Weights of a small GPT-style language model, trained from scratch on English Wikipedia.
Training: a variant of Muon for these matrices, 150M tokens, 8716 steps.
Each number is 128 + 24 x the weight over its row's rms, rounded and kept within 0 to 255. Layers, rows and columns count from 0. Numbers have three digits each. The size before them is the row's rms in percent of the matrix's.

# v: layer 8 attention value, 32x64, rms 0.208, rows 3-31, columns 0-63
# o: layer 8 attention output (transposed), 96x64, rms 0.62, rows 3-31,35-63,67-95, columns 0-63
# gate: layer 8 MLP gate, 192x64, rms 0.185, rows 0-27, columns 0-63
# up: layer 8 MLP up, 192x64, rms 0.186, rows 0-27, columns 0-63
# down: layer 8 MLP down (transposed), 192x64, rms 0.303, rows 0-27, columns 0-63
v3 098:147104152116127136143141103111132159166175130094168153161119118136143158156100158106118122097117163138150182115138146122073092143118140129125102114158094165120106118108131153168162139109119131
o3 128:120088113170124098094167132166108145138152104163143126128142124155083155106150106139109112079149128110090149083138132177166110114135089148125127136164156130150111124119139152143124117147122156
o35 077:118117150096134158185100141098138140104126118108108131134117141107174125165142139107138152162110129107154065172082122104129140163146125133151159141106099113158133116154140098139101159113145110
o67 089:131162134114139168108102092105126132156118157102112103132107115090140123127079125123180115149123090135122145140147123105083112112093163117126123104107111132075138150153088093078139130102139134
v4 104:139131124156121159168137100124132177156115133115146146128155134135131071125176131107089156131166128150110119136118101106119136127132098101113109107114121124142132102187101096084128123192115133
o4 141:125137131164109099097091128108128119082142131145087130117102142117145110161105095064134126120123124126147179114104122080148130161091153107138132139148126149145115076162157122127141148102120155
o36 071:157094141087160160147145137127118123146088112123105099122128102135100124151152170163104144088113140125130098118115102115104121092148115164143144087083117109153088159152076148145115133128114114
o68 102:129121116115134129149156110159137136148125121103174129140137125128147142074141157204172120156141124135120070148151138179144129110157103122127115124128137149099169127087120106114109097135151111
v5 098:170140115147118107137146119176082159143117123105118172143097134139099152112141069146100114136137165148128110126111119161157118140157144143130136160126104147112109111145155121130130146111161055
o5 120:156145177128130139131115123080104111114119137162126116128123115139113167119123154107140124123140109084082142097141090105078113153166145156132104149147184081135092159148143128109121144109121143
o37 077:102136136137187135113118160107135177124144140102119109141145152096162087156137111128171159138128163171166143138097143135122112085098135086149143130124081174148142117116129131127118119148144131
o69 084:109087088111128118107147120191173130132122112120154136115136122115106110086159106127120103108111102108158121161121151141187138115087107138110145121098074148100139100107088140128125142113138126
v6 108:126125105071140099128121096141152131123107133132135119145111119134116140131126105154148176114127139124119072126149149176094101166090140098140104140130100067105144108103171150155133162106129108
o6 139:134142120094126124131093150169116134152121121141122115133158108109126181121128128105139106138166134132104105063096117131117130109153081171157142164097095151110143187132147133130144091112116147
o38 098:126160118175119113133134156097116149140125128122135148112073136137143082111145110120146143133072160130124172142152138128134130147113144103105115085153182128099095082109099111124096162146139118
o70 080:130076102122125141115152092121155100103127148114101142131098136141088115171128122153066099114135122147170098187155151155129142135123184133110107124154113105152134111120141138137116140164131116
v7 101:125134097104108143144190168117150126113139166130130144122133151121135138120144145168169115131110126108156175122160083116145156150141129109132163160116184129072118133106092114123138114108159117
o7 138:138108155140128164121161104126132163124090129096170110139123149147109111156134094147127115146122087113093110168136172115075113134135100169119121139091149164156157102139135142119113127099172114
o39 070:110142113109107093114101111103132135129159126161105134098125153107111144080137149122151123131152153140143128106135060108136149132092174149128171129131129124103143115127132155154082178138073137
o71 094:127153123135139116128126179170131105139151120138112138129140092119162135127120154101147154110107132134175151117120117160164117139158118102116126116164096093142080125126113084127170071182134129
v8 107:137091142121153148136159129089159133135136112096133118105173136115125119071110152111110121119114167142194100155103181162155140113112116111117144094130095122152114151097139153138104135136107109
o8 141:098144133110145114134109150149066114125145153125131124101103134067138114118133116148119167129127172118178116106171131148148150103137101077159159170129142135167115096116116125135117096145134123
o40 085:154092108118121133120133134104138127122133135161134079148155111154135084125150150124151115114119145118086144126081168106093103155126194165122093105154138098108124166165146150132125140100134150
o72 082:130141119174125145121115111119196151150093091135110177164114126167105150130091147114165083125136057106085140123124109129122111148117115141128117107104115124096126117148139113138137141137110119
v9 102:139127090164162134084112156150129148129091110131160118168119169159114184140101111139102124135126098122184148105122135095135131142094137160108113145119121107137127158145141178129117086116115143
o9 125:108100169129134118109135083122107133173131090091111115114119118121165131134138140177136136120161142122116083155126091121160144133138089116148143098153124119107093110113138125110121151206128107
o41 093:131146114100113130129142122121155129087137174171146140107166117134089144086123126086145152172072113147144161105134127140109096111125123151127160129106147126164156133127116117123127104058143129
o73 079:139132061134144133125123194144131100120101156133169121126121168143112145154128126128104111096143157137122134147119150128113141137136154147116113158100120178120145144141132170160181120076102133
v10 104:134171141123099155174124115093123150141091143097089138100177124141089112142109158158121142121078146086108139095126141108140165124133130144116123099163112119091130115143160111093134109101146135
o10 142:121132106111146112123121144139088128098137093144145117138128164178144128129155112118119127126111079108171126126117147089149126172126163110140120114151137132171171129116084150060167135144142140
o42 080:106124130136103095122091124118165110145137148120125129115112087109120140111143111146136129091137182135074155117118092183091123088131084159133135141127103103100077119163149138142106115116129105
o74 080:170113171135142160123161129117151142137117145146132135125174125104099102147121174119084151158092149120095138128131131133128130065150116138123126126099149135118139140114151086198095152120130119
v11 107:112169088144114143091150129087149145129134171149139151107094149138150140164152118114163156135128090121140148124153134144152136131132140125188082114129111117084156137117162157109134143145157168
o11 126:129098125121129135119131144152178183120119104102138111155123085150156124189124112117117130134148091145129142124126148102118145169162130157122127087118130154131187096110123125140164092151094145
o43 086:131136140143124115147090141123113120137111172104128136120143163085122140083130179113138137152110174126120128112106112143126083121081128093126140161151102113115086136164151113112130147113198129
o75 086:116162128118117126131126104126072090119146130136107139119101139127103104102118103143112123098147159116123078149174126161126128086104132112150119179137169103104082170128111147136086158133108123
v12 091:105138137147092142131183154109129161111121137106094070134153095112116126149139142145141103139144118140147142115160180106137148115148118152143140126106157136167105100166130065135121122160124165
o12 128:117102090142145158149148126113124129146127142128106097130093165105094081062127127121130111175096100126143153173143145112134159172097121126120118106144123095158152130148103125096120135118150094
o44 080:174130186112164152094107131158140142117111111108177160085104101111128110161104118143139127105125135133135153089119121146135085120161126097160139128105135146078120125087118110125159112138103135
o76 086:102125122119131083114122127133133123116140136140112121163157109155166195188143137108123172099167141140103093106111098136113108098143129166141124164128132141139111123174163142155097136121130155
v13 103:121172124176133148118155112140110111125149138138124087150121117141105132107126149108149133138153133141173090130167123081103166129116096120144113076092148139130144168155093128172141095115162123
o13 138:091117110151113169153157093151128096146152117132096101136116163100138105172118121120141149136142103160117108145126122152128150135105093102142117162085106151138115096115121079138085188135123120
o45 075:142164137121117096133135178118110143142125130113125158134128134188110169126148129120148097098110132069110166092131112133136086132145152124122165142135097080101128116149160151149144075128123127
o77 096:158109143106144119084095110111154133096108134163164125140128090126109117057142125168108138142123154134153123140141157127112121112141152167139126098172162121145136184120124163108151097129138145
v14 094:109108151167112125181101134108113170102115137154137144140148076131130148135125075106160145128157154119109143104118129165133122131143099127111148165119069139110149114109140131124064139109116110
o14 128:144156095100180085124137138158153183146160143123110118116097138152163108095108166112124117136108124098098158113182116103102102107117139123119111131122134093118136138127167159099147104115140138
o46 073:075076159145100166115101173099126113135126128139142161140138130128123126147180103150122092117136130159154113125103135128160151150111120102108144133159129129139098124142094112164059122133120108
o78 083:146138132120088148129136081105110055099093134160134114147177109086089150118112098119149168130145121116127094149078146145133167126151128144109134130105106169144137143115114108139138127140138119
v15 107:108156143111108119105105158135161094132112141147131100134108122134143155104155120115165123129124142153160153164140161100124147091127091175095167122144101110096179101121120150120130152108172091
o15 141:103134145156128123149115128135160169140121148112162130179106161133131112133120130147147107160134091163133067075184117163104136089145095104137144130113154113126120152082114143127129124141111142
o47 086:157112125090179145101126103124101122126107109095051118087140100146121160109111135126115125110153135069120176152102119121132139140094151111118126138133091130118169124156122102114148127146128131
o79 087:132142101121098103141134136127106098110139143200167135098149091122133143141141133112145130142114185112106147157085156103138124160139157163114096106125119134144104114184139140139086118108152120
v16 102:125139127096148161110159112119146093105167136147107138145111120124160102095104116127144126133152144126130120096147137143109145091070122153119081113191168104123172160119140109152140128169125112
o16 123:132115110133093097113132129151141111079101115112125114137134114111103116112145114149118108119152156202120122142144139122117121115134091137126151159069060169116109137106086148160142131104118118
o48 074:136159162110123156142157165118123138156151125140127123102136143101177114136122144143147195158145095046130134128126110125106134134104129120148097160142138123158153145116129152088144091130136107
o80 082:126122116153162135114077119122118136142120132135114137150123113148125147122141126080112122104086111111135117135111104159127140094115172129102118050157169074122125098152154090117098157125151142
v17 107:163135126129128129112123145135169116123140142100104156127122140124141152157168116114097112137132087124155103082139090119159110098116111121136164082128131155133160091167069142185137123123156137
o17 125:093066159190101105112130131107144107143119126120102145168147119115103105148133115121129101147123086159137114140130163131153140128136131129133088154129153086086094108142145134143071128124102127
o49 096:138157096109143142150102151148116124110141154171163108100129146121113150106149129175092118105124143147130168146154098086088108121121118113087135100148122153169152157088144097110141115112131166
o81 077:133156153071142168135126093113120138099133137136127136117144152176156130105118143088110126125127172086130126101108117166126135131130123155165189133116129163138141124142102146140175152156135084
v18 092:132157096141135144116110093133178149163095171115120127133128120125138161096105144198147124110156134133097110139143128124145159117111119114151120128084087171132086135094089155106113127123116113
o18 109:145124126101116106144141172160090124161108068104138096133142140164119127120118098100131097138099166109130143132128121114087091146153112163112152140096151116177096102140130084134103141145132112
o50 068:109136155072126100113126109122120119115137166154097119131102122095126151144143180075065182143144091155120138116152146130134131133113133125108085111153118106106086134117108155140109118139141124
o82 097:127125123196150137113116130103171169121155155135158154134137122133120133105144129185188132146147123133141104109138127118166157111133128089151126137157130124103203142143135132117163130112124134
v19 095:083155163122130143114130161135124096166086067130149112118116143120112170119152121166112128131067135160136136095160091153133123135128104098129118101156111113152166144129120141131136119106094150
o19 125:126147143098126073126135125167159124147116127137146139129136137114144101125117121171093137165146123119142088135090138163151191115132138179106105078127151140141112094138129167171128157142131129
o51 089:125143102150139163145138132090081106134149130107145074117122117118128144165120134099184150116131106158114165132149123093129086141141122098139138170119103104144099155164095095089124097127128124
o83 074:154072116107156155128135120094150158094117123167118149123148100124123160096134131108097079105100155114127131111124129100097104133125111079149134162115110144098169142101159102094110094135123133
v20 096:087121108176144162144123121103155119102142111133111121152133141132139124129109124139135122153154127157135179131116156112121145105119135084173074164121143114129157102154093147139127154105181077
o20 116:109086113167119165108119141144157164095131136098104130143067158136121097144113162151107107103165147152125148155155125131136090159139081125102145135105147148144095154132112122114128163119106101
o52 084:143146153122121097134115099105103083175135110184102127139156066156138142149147111082129150149109125128146122122164149129124142121103137112147105093161121117131103150138133153165175122162129147
o84 076:133138101087144106138161138150133113122137156108152136098170142096113117086160096132136113103110109121117118100070111135118154115135170155125117146143126139079157103094164107114087104096138153
v21 094:115102128112139115145122077120127088118085100067146188135087139121138146151174112113119161175148132136144109122126113153093124098166108151124128130147158110135171131105121111131133107126111131
o21 112:149147166135067069097112129125155115106122164157109144135137095162122119135122155142128121159152126123131110154135153133148126147140127198171127130114114107107111119126151146170147138124150178
o53 086:105086082137170158122112158114127137143145072108115142112095110122140128126143152159175144093090103120105165108113141134132119141121107106112110120106142112106096132125121124100141123135078066
o85 092:112141124122152146160154108150107136154141135121156089141146190095113132110121100081163133129145089103144115129135093114108132120118143082114147123166121155183165130150108110101104131100158141
v22 106:102085138179105152146150143153178153093083138092141108114145127136132092142152145159110135139166179178145097116135112106090133124151151131139139138131122129102115153114142151124150129145096131
o22 148:145166146123125117128126117111129149127152135119113126175134126089123140126092101129086078153118101076124181193154144119125134135123109126158190167154145146115131116119136122100143141148149122
o54 086:131129128136104150150134146126117112138101108167163127113150118155106110122138147117184140115130128187156081066126124181148138133116100092112093105076127123112114137161123124147144104136110141
o86 073:083103101131156141116119100119142123143118155119129136107113131134174149138173135149121129117148153140092084096093137120104121112135179172098068070135104129157131150107136128140102117111127142
v23 104:145128148123172112179127111164086142081076169113130148135155159133152139132134143114129125149173149131153160119121133165117146131111142156151112120145123145110079101139140122108108149130186140
o23 114:162095147160125128100148157099087149116149134139091125132140117131111122116098125101165110117122129183132114161156138117125100161174112129077146156173135136146095164151145135122169095122132119
o55 090:073135141092113130109097110124178122143160116086127157119126137140149119124185156130144148157113132120114116081098133128152120100083149135172154121108126121111151105105114096104163130147092125
o87 091:131155096114153146182131115156125138149085139137165123149125125112126154162115086150080132131166141063125155120115122162088155111133133136142114117082146122135125137144124128153075149123149148
v24 104:121105145127158092145144146109094158162148120116127143139127103107104108109134135153111112119169151121088109139114124077187150162119112173130169124130083137147148133117121164106118095170113111
o24 133:134137156153156077115106104106116083136131087125138117111100149120138113088123127124154130112092109113140152092111138141081154110146161067129124112134133095143147144130126108169133139134194114
o56 077:146106111094098174135119139142142149091133176115121111149165122146125162190124168132142104144159110121151092128129118143124094147087085173118122131104120137113132122117116161123100138126077134
o88 084:114144098126101183124136137145140152156127137125133158146164109135131129127122094138070119130156161152094123163130158122198132132124127168106128122155130168116101138156138147075129116129087135
v25 097:109143129101119117117085110139104096147116122143118139173202162122101139132151113131149117158136116114119132113105127138187174133138103094124128112166143143075154120109109096127098152126107110
o25 113:162131130117125096116113159129133121116097121126175155120097132185117115147141170114115131107084109150174070142128128121145088138135131143125099136079108105146100148145148122182131156145135128
o57 086:103145134164115158170136132130134114122114134122111121119118123127150093156106074142141114100158159133086182106145145140099154125110123102125163110172119167113176137101113140135159111097148169
o89 078:104113115103145125131146100129110126127153119144072123144169113083120194100100140160105118135160133078102143140091144114122157102149127136102139143125145102116154130143119139074102113148105096
v26 104:101133098148111121079134098115113105110146146091137095158133120126158155104103172130070109154117133094146108130178130135156115133140115147121126144123077115144146146144156095141099107090151100
o26 131:128099154096114147158172126144120133147179127152114091134112087128135154097168139129154127133127151148109065137142140057120126125131119108088161101123110108110116139116094102136098133142134136
o58 082:152116104158163124157077124098122138158089104131127158110150154080090117166116111124124091079127099139124143126128122199133114117109102148183101142141129131136115147151138134138121139147125128
o90 092:094134118150126124106111114140129108091091159097134165133162143151147119136084122096104147146126096092145173125115123152147134138083154131171110145122117155165168107125161132107167122080132122
v27 096:151152108131120085136143121090102095117143129143139118138130167107164101142075129123082172138105169130131146117115105124149131094114114095191143108132136083147117171107147108109130147126115147
o27 127:118144140080113179144138120157105117110091146121099159128100082138123151141151114126140165114130158140163107135122132123144123113142171108099167116117108187123123142173099147134151124104082118
o59 079:108071150150166132108105125110140133129156124146161122142144187103137121110097126142151101147166092146105168136142120138120134153124097147145100126136155075120109123095159108120097141133179111
o91 067:127119134141117120103115124101160141143171143111165094147140136088148123085120168157080053133147089116096141097149137138098110121116107130161131151126101134146144143109120104135092102119142145
v28 102:152129134155124132117171131132154129121143091107136136156134154143129184110087106086076136112098116096108080137178137082126139133108154121146098140116135153119100095134106150121108124171136135
o28 132:101053144127105108142150103118109100167150111107090094096163110141116117134136127109104079126131132091139151129116091083131135110147127154088121138125094130139126146113127148127106164168108137
o60 064:152166117147106131116080133119136153107093126141177160115106137101151138089113104156157125135136138142149081136118205155161122095105147122127123130157149095152135158115124124106114142132160143
o92 088:143193103124120133115124131147139136112131151150134159163083133092136156148131146141109169135128125153102146112142135165088143192119102094149145109122162140094125077139130112137146110092143133
v29 097:132129119087124126166136118176144107131164139114097104159151088155148138151113121151117106132134127102151143104092156130107151084201128133114151120120112127164174148136160126104132160131160128
o29 125:115143125145112153134107162119134125118090114132136125180152125136149134063165170136100110109124123136142098118183155110129108119081127091172100129132155101125111155098088131134139128110161142
o61 077:105131139131112149079132144141118134124145136104090136074078156113103090162120128111160135143111118143105135123104119122113106120187120166110163107140127165139164101154155127174133130139092107
o93 085:166126138111146084152135065125118131130138138145133113103124117133137151187084081151134101142159155109130141118082110168130150127133133143098146157117123137115133104133120145075077101141116130
v30 098:116099140124124119096138091150113190153132136134127101107154146099122127131087106151102156146105161098105123093122158142111150136109152161113141166168097130149102146127081124122119180101140144
o30 117:148137121105178134098141131171080088147151096119078113163130116125135166111141121139127096074104141097147122123123136122128109148154163173117145122107119116176129151138121130111136075136138129
o62 074:103098130167136159143160136109136162128106131133143124096175146160132129133093146094141151148143119183151148137159100136143114084161122121095162120136136093135135133135081091115076135141124150
o94 098:111136156117078101159109128092161137097113126124172132113110145121105098149123141127102161168127114099080118147091122133118131168105115110147064137112165167109117105122158132134146159116128125
v31 091:128127115137137107152073117147132132108133145122132092142120127120134152138167096141107157125098120173105147160106061160142162156147126138129115146149120129159149102137142127203104152118152155
o31 098:128151123083107170069131140119126156120136125141118171146119094123162130168087165141106098113116116145102091112133117138139116159130157133130123129103172061103120147124174134142122122127122137
o63 082:124134135103178113173116121132142132148114155130130072075107191102105106110170070098129162156110124143131133133133124145147126143124106130159108153126123143111137123126107135076116127163130119
o95 085:166091114176117117154142118142108089141141125164154118171129086170153160096134134136109125079140130126146144141108134118101160080135129106118137087168099168145120121124121115149110136115134091
gate0 087:158126100138147188108139141129139157119118107116137134151115142136113135137160201121114190189090151102159111131092131137154129136137139124130113145109125116160123162107129107139088133154127110
up0 097:110151140106151077121133145150119128103128089140102133101140123088142100125146120141079123137110113114164127106129144144153126158154123153142103120137092102102186106161092104146166125185124147
down0 101:115127132141154139161180116092132121141113143134134123148113125148148119123098114154184133160149151108113130128104127101113123128097146133127084177158157178146140158111117140117064169095139130
gate1 090:190125125150127139111092125140124111105099146150116136130101056113110156119092159110136167098150137093152136138109159102137149140168134126155103130121086128102142093141089143099149142131122124
up1 097:085132101160130125145122100141115114136155148128144129098135158165120090124131116128125175111084139145148097128136111076100140120088134075175111099092109129124143159135132126178157125146153126
down1 095:128125064098142098066108126123117127151124094123174124128114104083134166109108120117104104141137118111168113085134119138116154134097134131103137121116130141119131103090138142153187096106141148
gate2 113:120140113111116118110167138117092113094112133110132119116153126110141103070139135094116183076139129142086101157126105123114129128136136162147138126144141180090155156126098153096116169134140157
up2 103:120123104139131150155158114125151110142121103107143124119100147135172121115134155146114171129131181096177129087110154120130116085125142093137099120137133207134143158157131140137130103107169128
down2 104:120156120121085092138117132145149125142165111134096163152147098135105121108137112164136091163157131122130136103146123101143132140119129134115094142128141065181192131164123160133159107130099133
gate3 099:102100122133168187116133087095108147152128119111113128127148086110115100104141126140123158146163114098141150133168133170129134116125078167109112115124118124105135161097132096116107120157107076
up3 096:148142102124130095126140151141122131115148153087143179123111158131128162118080102105103105104118089140145139171082156101126118114157122053158106114121138114129101124115167146115145127123128156
down3 085:121093122096128153135169141141099120130127128118154075155142118116149145090104125117085152155132106125130134112101163134148109125110101156116131164107147092154072120152075165129117120149163156
gate4 096:135073173149170136078156133126149169109129161122102113098127104106126104100085121120159132154147125137108147109138123093131075156133110117111154130113112092117133112094146156152128148114160118
up4 089:121125058182126139099136143086142134139143150138146146141140140136119109137169111102149111132150111164097157126103126134140153113124130117167138158101154122138102101172141118133127104187121082
down4 094:150166158163140099122139142157151160146132179080129122103123104173118117101139119116120100127110133121128135129101116124094123155085106102092152090126104123128119105093116139180120118173105159
gate5 092:121153194147154154122121127166139097128131120151118120202097107148187123127146110149157138118139168104139124131124099139125119126136087092092138116147095118137136146140128104135130149110083136
up5 101:189155124119137129131099124115101137134139138135148153150099179139119099115094112123149147121131137154157137096122116113161110139121134127149098114168112123142142115113066126075097158133064119
down5 102:093111125154099153128120096148107108140122130135140128104168139090122129134154151093069156121115098120104096115117118111098102167161154102119153138157151075155136118164156150136151163150141121
gate6 095:148167126094156096153138141102137127098104135129094151132115129127128135091117147109110126137144092149110143109104169121136062124100141113098121146118132109122119091155156184083163110128128081
up6 100:153126117167109123158131113122114125122145178093156137126141136111122118119093133048150128149122156113069107124117120140130176136156110145146095102166133090121167112128108129150124122125145091
down6 094:104093127106130145109081128079098142100106154129126108111092124149100143101152113133140134141122114131153115151146108153152104109187107094109101178100141120166132147108159127090114145143147162
gate7 098:102139167108144180138160110148119141101114143107122101166110132114080144104083117153131144151160096110139153140128155124167138117098117087107151158085120115165119124163138128104155145114125161
up7 089:115169156135155087140128095146153132139104146149111152143104116134105136122143140126175115148120101147113118208114127147133134142107079128095119133105085172132137109171098130117140142087132132
down7 101:111120162092120163155146150096115138100102111127120125140109097119114114141128110125166147142097190122170140149115132148145159132132162108122096097140080166119138159078141109158133134096096134
gate8 097:128113103166147118083099123095144119128090145122092099122087153099131142106133111096122161153150133128148110145154131110099110146105110129144126145133062159118098140122090157146124128127188156
up8 097:108167175110099121128107132107123115180138085160152131119151107207108124111114142094131129135139129162119124138138127162137098092131178137137120126118132108127145135095154115099106110172107133
down8 095:127153122105165108116115156076132122105100164112140121107083155100087120094128136168127183097104137118097108104114157105118139096123121136154140135156099137116136141099106102143169108130121168
gate9 102:161146140104155143153115190123097106088102143113087115149114084116116139099141125142136113121116127127064135133124099136105117103117134152147179126122150133140103149136128115181101084123135156
up9 102:118086119161106125139111108116148124165146115137134174066110129151095065128130103127120148149119073118122133109119163123152112148137117144124160127139144075150131155147146151108094155146111106
down9 102:112120105149162115112128093094134150160125144142126142145135140142113116170136163071064144139097101110127124131092134128134152162115076104121070122149147128136093117145113134117122110156090128
gate10 101:140137100139125135092131159115159120110138141104148096169083086133134102164127108097087117120118141143119173149138120139145089107128140113111123072155157159073106123131131125104096115156141153
up10 099:110128140122139117156100111122168121193138125131063156170157158076133143138142134117148115135140090090116119126114164112155125141129155146094150115083101123137142125101136132121152174138133114
down10 107:098111149127129106104098131146124107108101134155136112124124124153130130087094100069073120101099137134146109120146113112124103131171093162104148141141127097130197110126100118099108154100131143
gate11 101:133170131111165165159103137110079138161099140100123147094132096141129107110069088130159119126148120126080088119088130117159142129122121110135127116137111156130143158186138129142121154120136116
up11 103:143162136155138136123145100154176122112132126121129136114148158145121164122111077105175111159156132094093137183176143133118125119130149140127135145062110121121093131119129111143089158121099139
down11 108:092149121149145080103085133152134124106142119138110164105145144126131107132151085115116139160140142104097156146114150124145164111131133109122099121069126106148090170140098135138140170162078131
gate12 095:136139140107126070151132138085069148124127119126136114121144138130146142132102135056143130099063106111097104150128094150130095131089132154139138124137171131137108143131138143125158138171121127
up12 099:123120114115121124134130137132208142127105127131128100165131117086108119157087095099096183092159114115143126133097110118095165079127111112106109118129133159120098132122089132125132164126152128
down12 098:103083156120134164120159104128141080108095075148137129153126104115160145156116162094194144124125121109098077126101132145098120104084125143132117113139126143128094125145110136118153125120112112
gate13 094:122145143156149132105099150156101084119091119162117136122129147126148153151153139169152142154153137084116126091129126093158144102140105156086121143153141127122147159188114144102163120118173117
up13 097:156129133114132109125113144158142145159092148122160113131122116112100107157099122107159131175136132141159097139159163096137119184133132131166135129183166103094099121147141134144166148116173111
down13 099:145121122130128105162101156154172138145133112139147156149117117122162151135143178111107117165122094126127178109128097112117092141127080144104104141143104094138155146172121121143188134157138099
gate14 100:131106115168162110182150116117125161135158142114104125126137111150110128134119124123105166121115128133176106139132142174129133124097074094085124092106124122093104110121137159072148146171134122
up14 098:104127140164125200135103107129175153115118131114106137095078137162183096128140112147114146137110084139105157155109115150124144122126106129130130154134141125128161089139156156140108139146088140
down14 104:152118132109097152125094156148189112091150132151099100141117091100116097144145144147092113173114099122126191136126151149111124122100115130131148135100127146123087163124114157134141123155155096
gate15 105:158129168134157163104132166104156114164110147129166131147185131143149122119156129105138149117129137115138120090112128160135132153109165097169146118154072090117149127137115144126147175143109103
up15 100:158149143142136111112154161145122144128091108135103155130124127144121105122188150118125104152094144160139087092127116126130139101145115112104141182131126104103156141148125123114168086098079079
down15 095:085109110164100157122093129130184121093124121145141136155135146111112144111151135159155124171135083179125111168102142120151162143104144140095128150117118160090162139149097132112128103148125116
gate16 090:108134144128164102143156112163133136091097128111158143185130113128106095140099167129131142132135145149099146101128107175157170138139135163145146130139160161102124125170104141110081122167120110
up16 091:150147155127155121091147122092117172137104099110113134097119130124109126114130125109077136104121142132101153153135139180131107108125115123157126109174102117120128074126113157180094134092082144
down16 091:162109134142112114134105178144127121105145138110085133157113155104132134110108155145116096126105088124153178169139119129113195130133136148127157146129091112126140122147121108184126148143098174
gate17 086:145173143115117168147155138112124147089098122083172123144116117167108128145128120158176148133130124119113096079149114138118086155130127102144141169116136158160137162112167164122089123135131126
up17 111:134109102143109124108160148122173128136109106110141102125115140154129104147131160134132144134137130125149121124108101130178101141137091107083131111151136153128105066181099131099053128101123115
down17 130:142120112152116162135134126138119105115134133116132126127184115104158165130109124138010148157148130117126136137103111143146133091126154125146131156143119127134114114144147117166180143131143135
gate18 101:178130117112140133087130080109109111160147134099125099130108122101116149119125083113094110164115160157121114098085127122111125085135062155137125139124145122121079118148138112141113168149127126
up18 097:093145130158108113150087134165137148121126139127148170124142130106111114153111155182124123124121123109131134106135114135101107166109108152122125099055108149107085127155106172117114083107116098
down18 103:127107122100164111147131124169112144102144133118134118138127119124130101122136111156171174179136139123100115125129150118129166091123150103152119147118128148166138118144087052104185130113098135
gate19 102:131152126163126156096139090117131163132104077121155152177176130121119099128113163148142140170120161129090157140118139126155085139117101141153123110182125101149120134143141136084097120123125131
up19 107:146133115067104135112139125139142145145151161151151105099163120135176101143115166117130088130149122118136117117124148154115122152150105125173113172154082097156144078158145104115155115153142136
down19 112:138119154183103141121187113099136153115136111133121120146091114145137132159167128137180120134118162119089117107097116127129110156108172117169137149145112122130141136082094126154091170121128142
gate20 095:147174106147140155158095160086146104157120132175125119114095149117160077103124120139136149152129132153129080150120105147131123107142115123124189135170129130125116086123145131151102152124127087
up20 097:157159119143176168169122111093119130119097163125088154136171124130177129155123163149149139114140113138178143110157112061112079136115136143130125125105111119121127126134159149119151139135126114
down20 101:100095134128119109111128130179185142100127116103150126166147119149163112136136154092056153114102154130113132138100122133139137163153098123085132087121134138139139106111129173160102131132144122
gate21 094:153114107119143106148114091138176122115103136136143167157127151148135129112163100147188192142076121125104150113132132097134152164155167141138133149143115151134154148124136136145167151142157137
up21 099:156149124154175081127084105131145119072109132088153152117098149112127148107150143183144114138186146140127144117156096134125102128152089132092130094166142138127129130136117133130125133148124157
down21 092:115120157111176138131123158135152097146094135114117174126147155097163136104099136142083158144133098149197147119134144133139101137118150132129101113126124131137060164140131136142176113131125121
gate22 109:106135126166135121142118154144061096122104160082131092122145146152098095131089118158126130127120146128124103160137085168102125129157086133158128139123098132172113137112175108108111125145128149
up22 100:143124123160151132140196164130120111098111111165117109071149105162144156151137180172178137149131120131121127133090118126131125153081111133121138117147138093135150104091141115135131110145131135
down22 103:127098135160163096123152155128106147136167072181120112116150137128098129173120165108141134106105143129130110135115102145118135134118102146070124116092135108145138132195147135123099146155130147
gate23 098:121130106116196132116121113130109122174158179170139129149156135120135093145096124176112118130120169122152156126128116142135128150123113152125141156171165152098123142105106162136103141088144160
up23 098:136088119086111126115119121155168086089164109099116153116178090159107115116127118104107161143078139156153129125146145151127070138118141150161124141121150094137165133096131135138142125128149121
down23 096:123151130088191151113110117127150102082133124139110177143112157097118130175087165144160108078143106129118100112137116142125148112133165158149137140172137126107104118115112128122133153136157103
gate24 088:126144122164123102138121156102127102131129162081099157119104128128162112110163125159120148152150110104104122116083103137119138107154088129134165065133088153138144127160154123124110111082111162
up24 093:132168164115115144099117087110125091145116114106121165112151143125116133107100130133139100130139149092172150083159120135142118155137076117106150071126112142129138119111152099125152091084137167
down24 089:111106088115121107138127148136142164135150146099175173106142128125144146187113157124141127134117112092097137081159188141129117111112174107117088137088135133136127144119131155107159115103122117
gate25 103:167129157107139151152135143132074134110118106094126150123117157134126133142149169112188120111143101124124117139116111144120122128113163144125175094131103144149093130146161133189106168172102117
up25 098:098070148162132164135112166104139135090098108124148118091142107109121122158164156122141119123127104134152151106117120095132133139110115173105148160149142162139150157125104138126149116139183079
down25 103:141132154108120137125133192139133129101109127114104116151094117112168130118147150101207138146110118145127109139123137172143101096131120150093106116137061160140122149113147130167143104132117112
gate26 092:107118132140121140139125157097162091123117193107108130100156140114119130128146149156141138071079159121144123126109082159128125131136133103097181134146108121127109131188146156151143124099129128
up26 102:120135149164157108141157124159103108119148071165122117128102108137137142102106134145098177116127126089125065129110089142121159156104096168135116116160162158143163117148128137115132107129145141
down26 096:130139115142116111134111144148141109124139125133120107114105114150103109134094133095166063126127115129123164117150128193106122126099131083076150124115146105141145106121111151185084152145104162
gate27 099:133160119118145196137133137140118102107129127107133091097116078135140154159127120141136121102152161149124150166132072131094144119128147103129099135111089124095089130154161129125140118186151127
up27 097:175152127130121180130116145110127149166103116174140117111130092122126144108123145142116167162134151094121103121115109108097136143133094126169105093081127091160118123088112168119138137117173123
down27 095:144136113108097097119131132138091168153119109133089142148102124136144125122109086068107181127094128091141135102110111102101128176108132128162147132139118132132126145157124081139105161120170104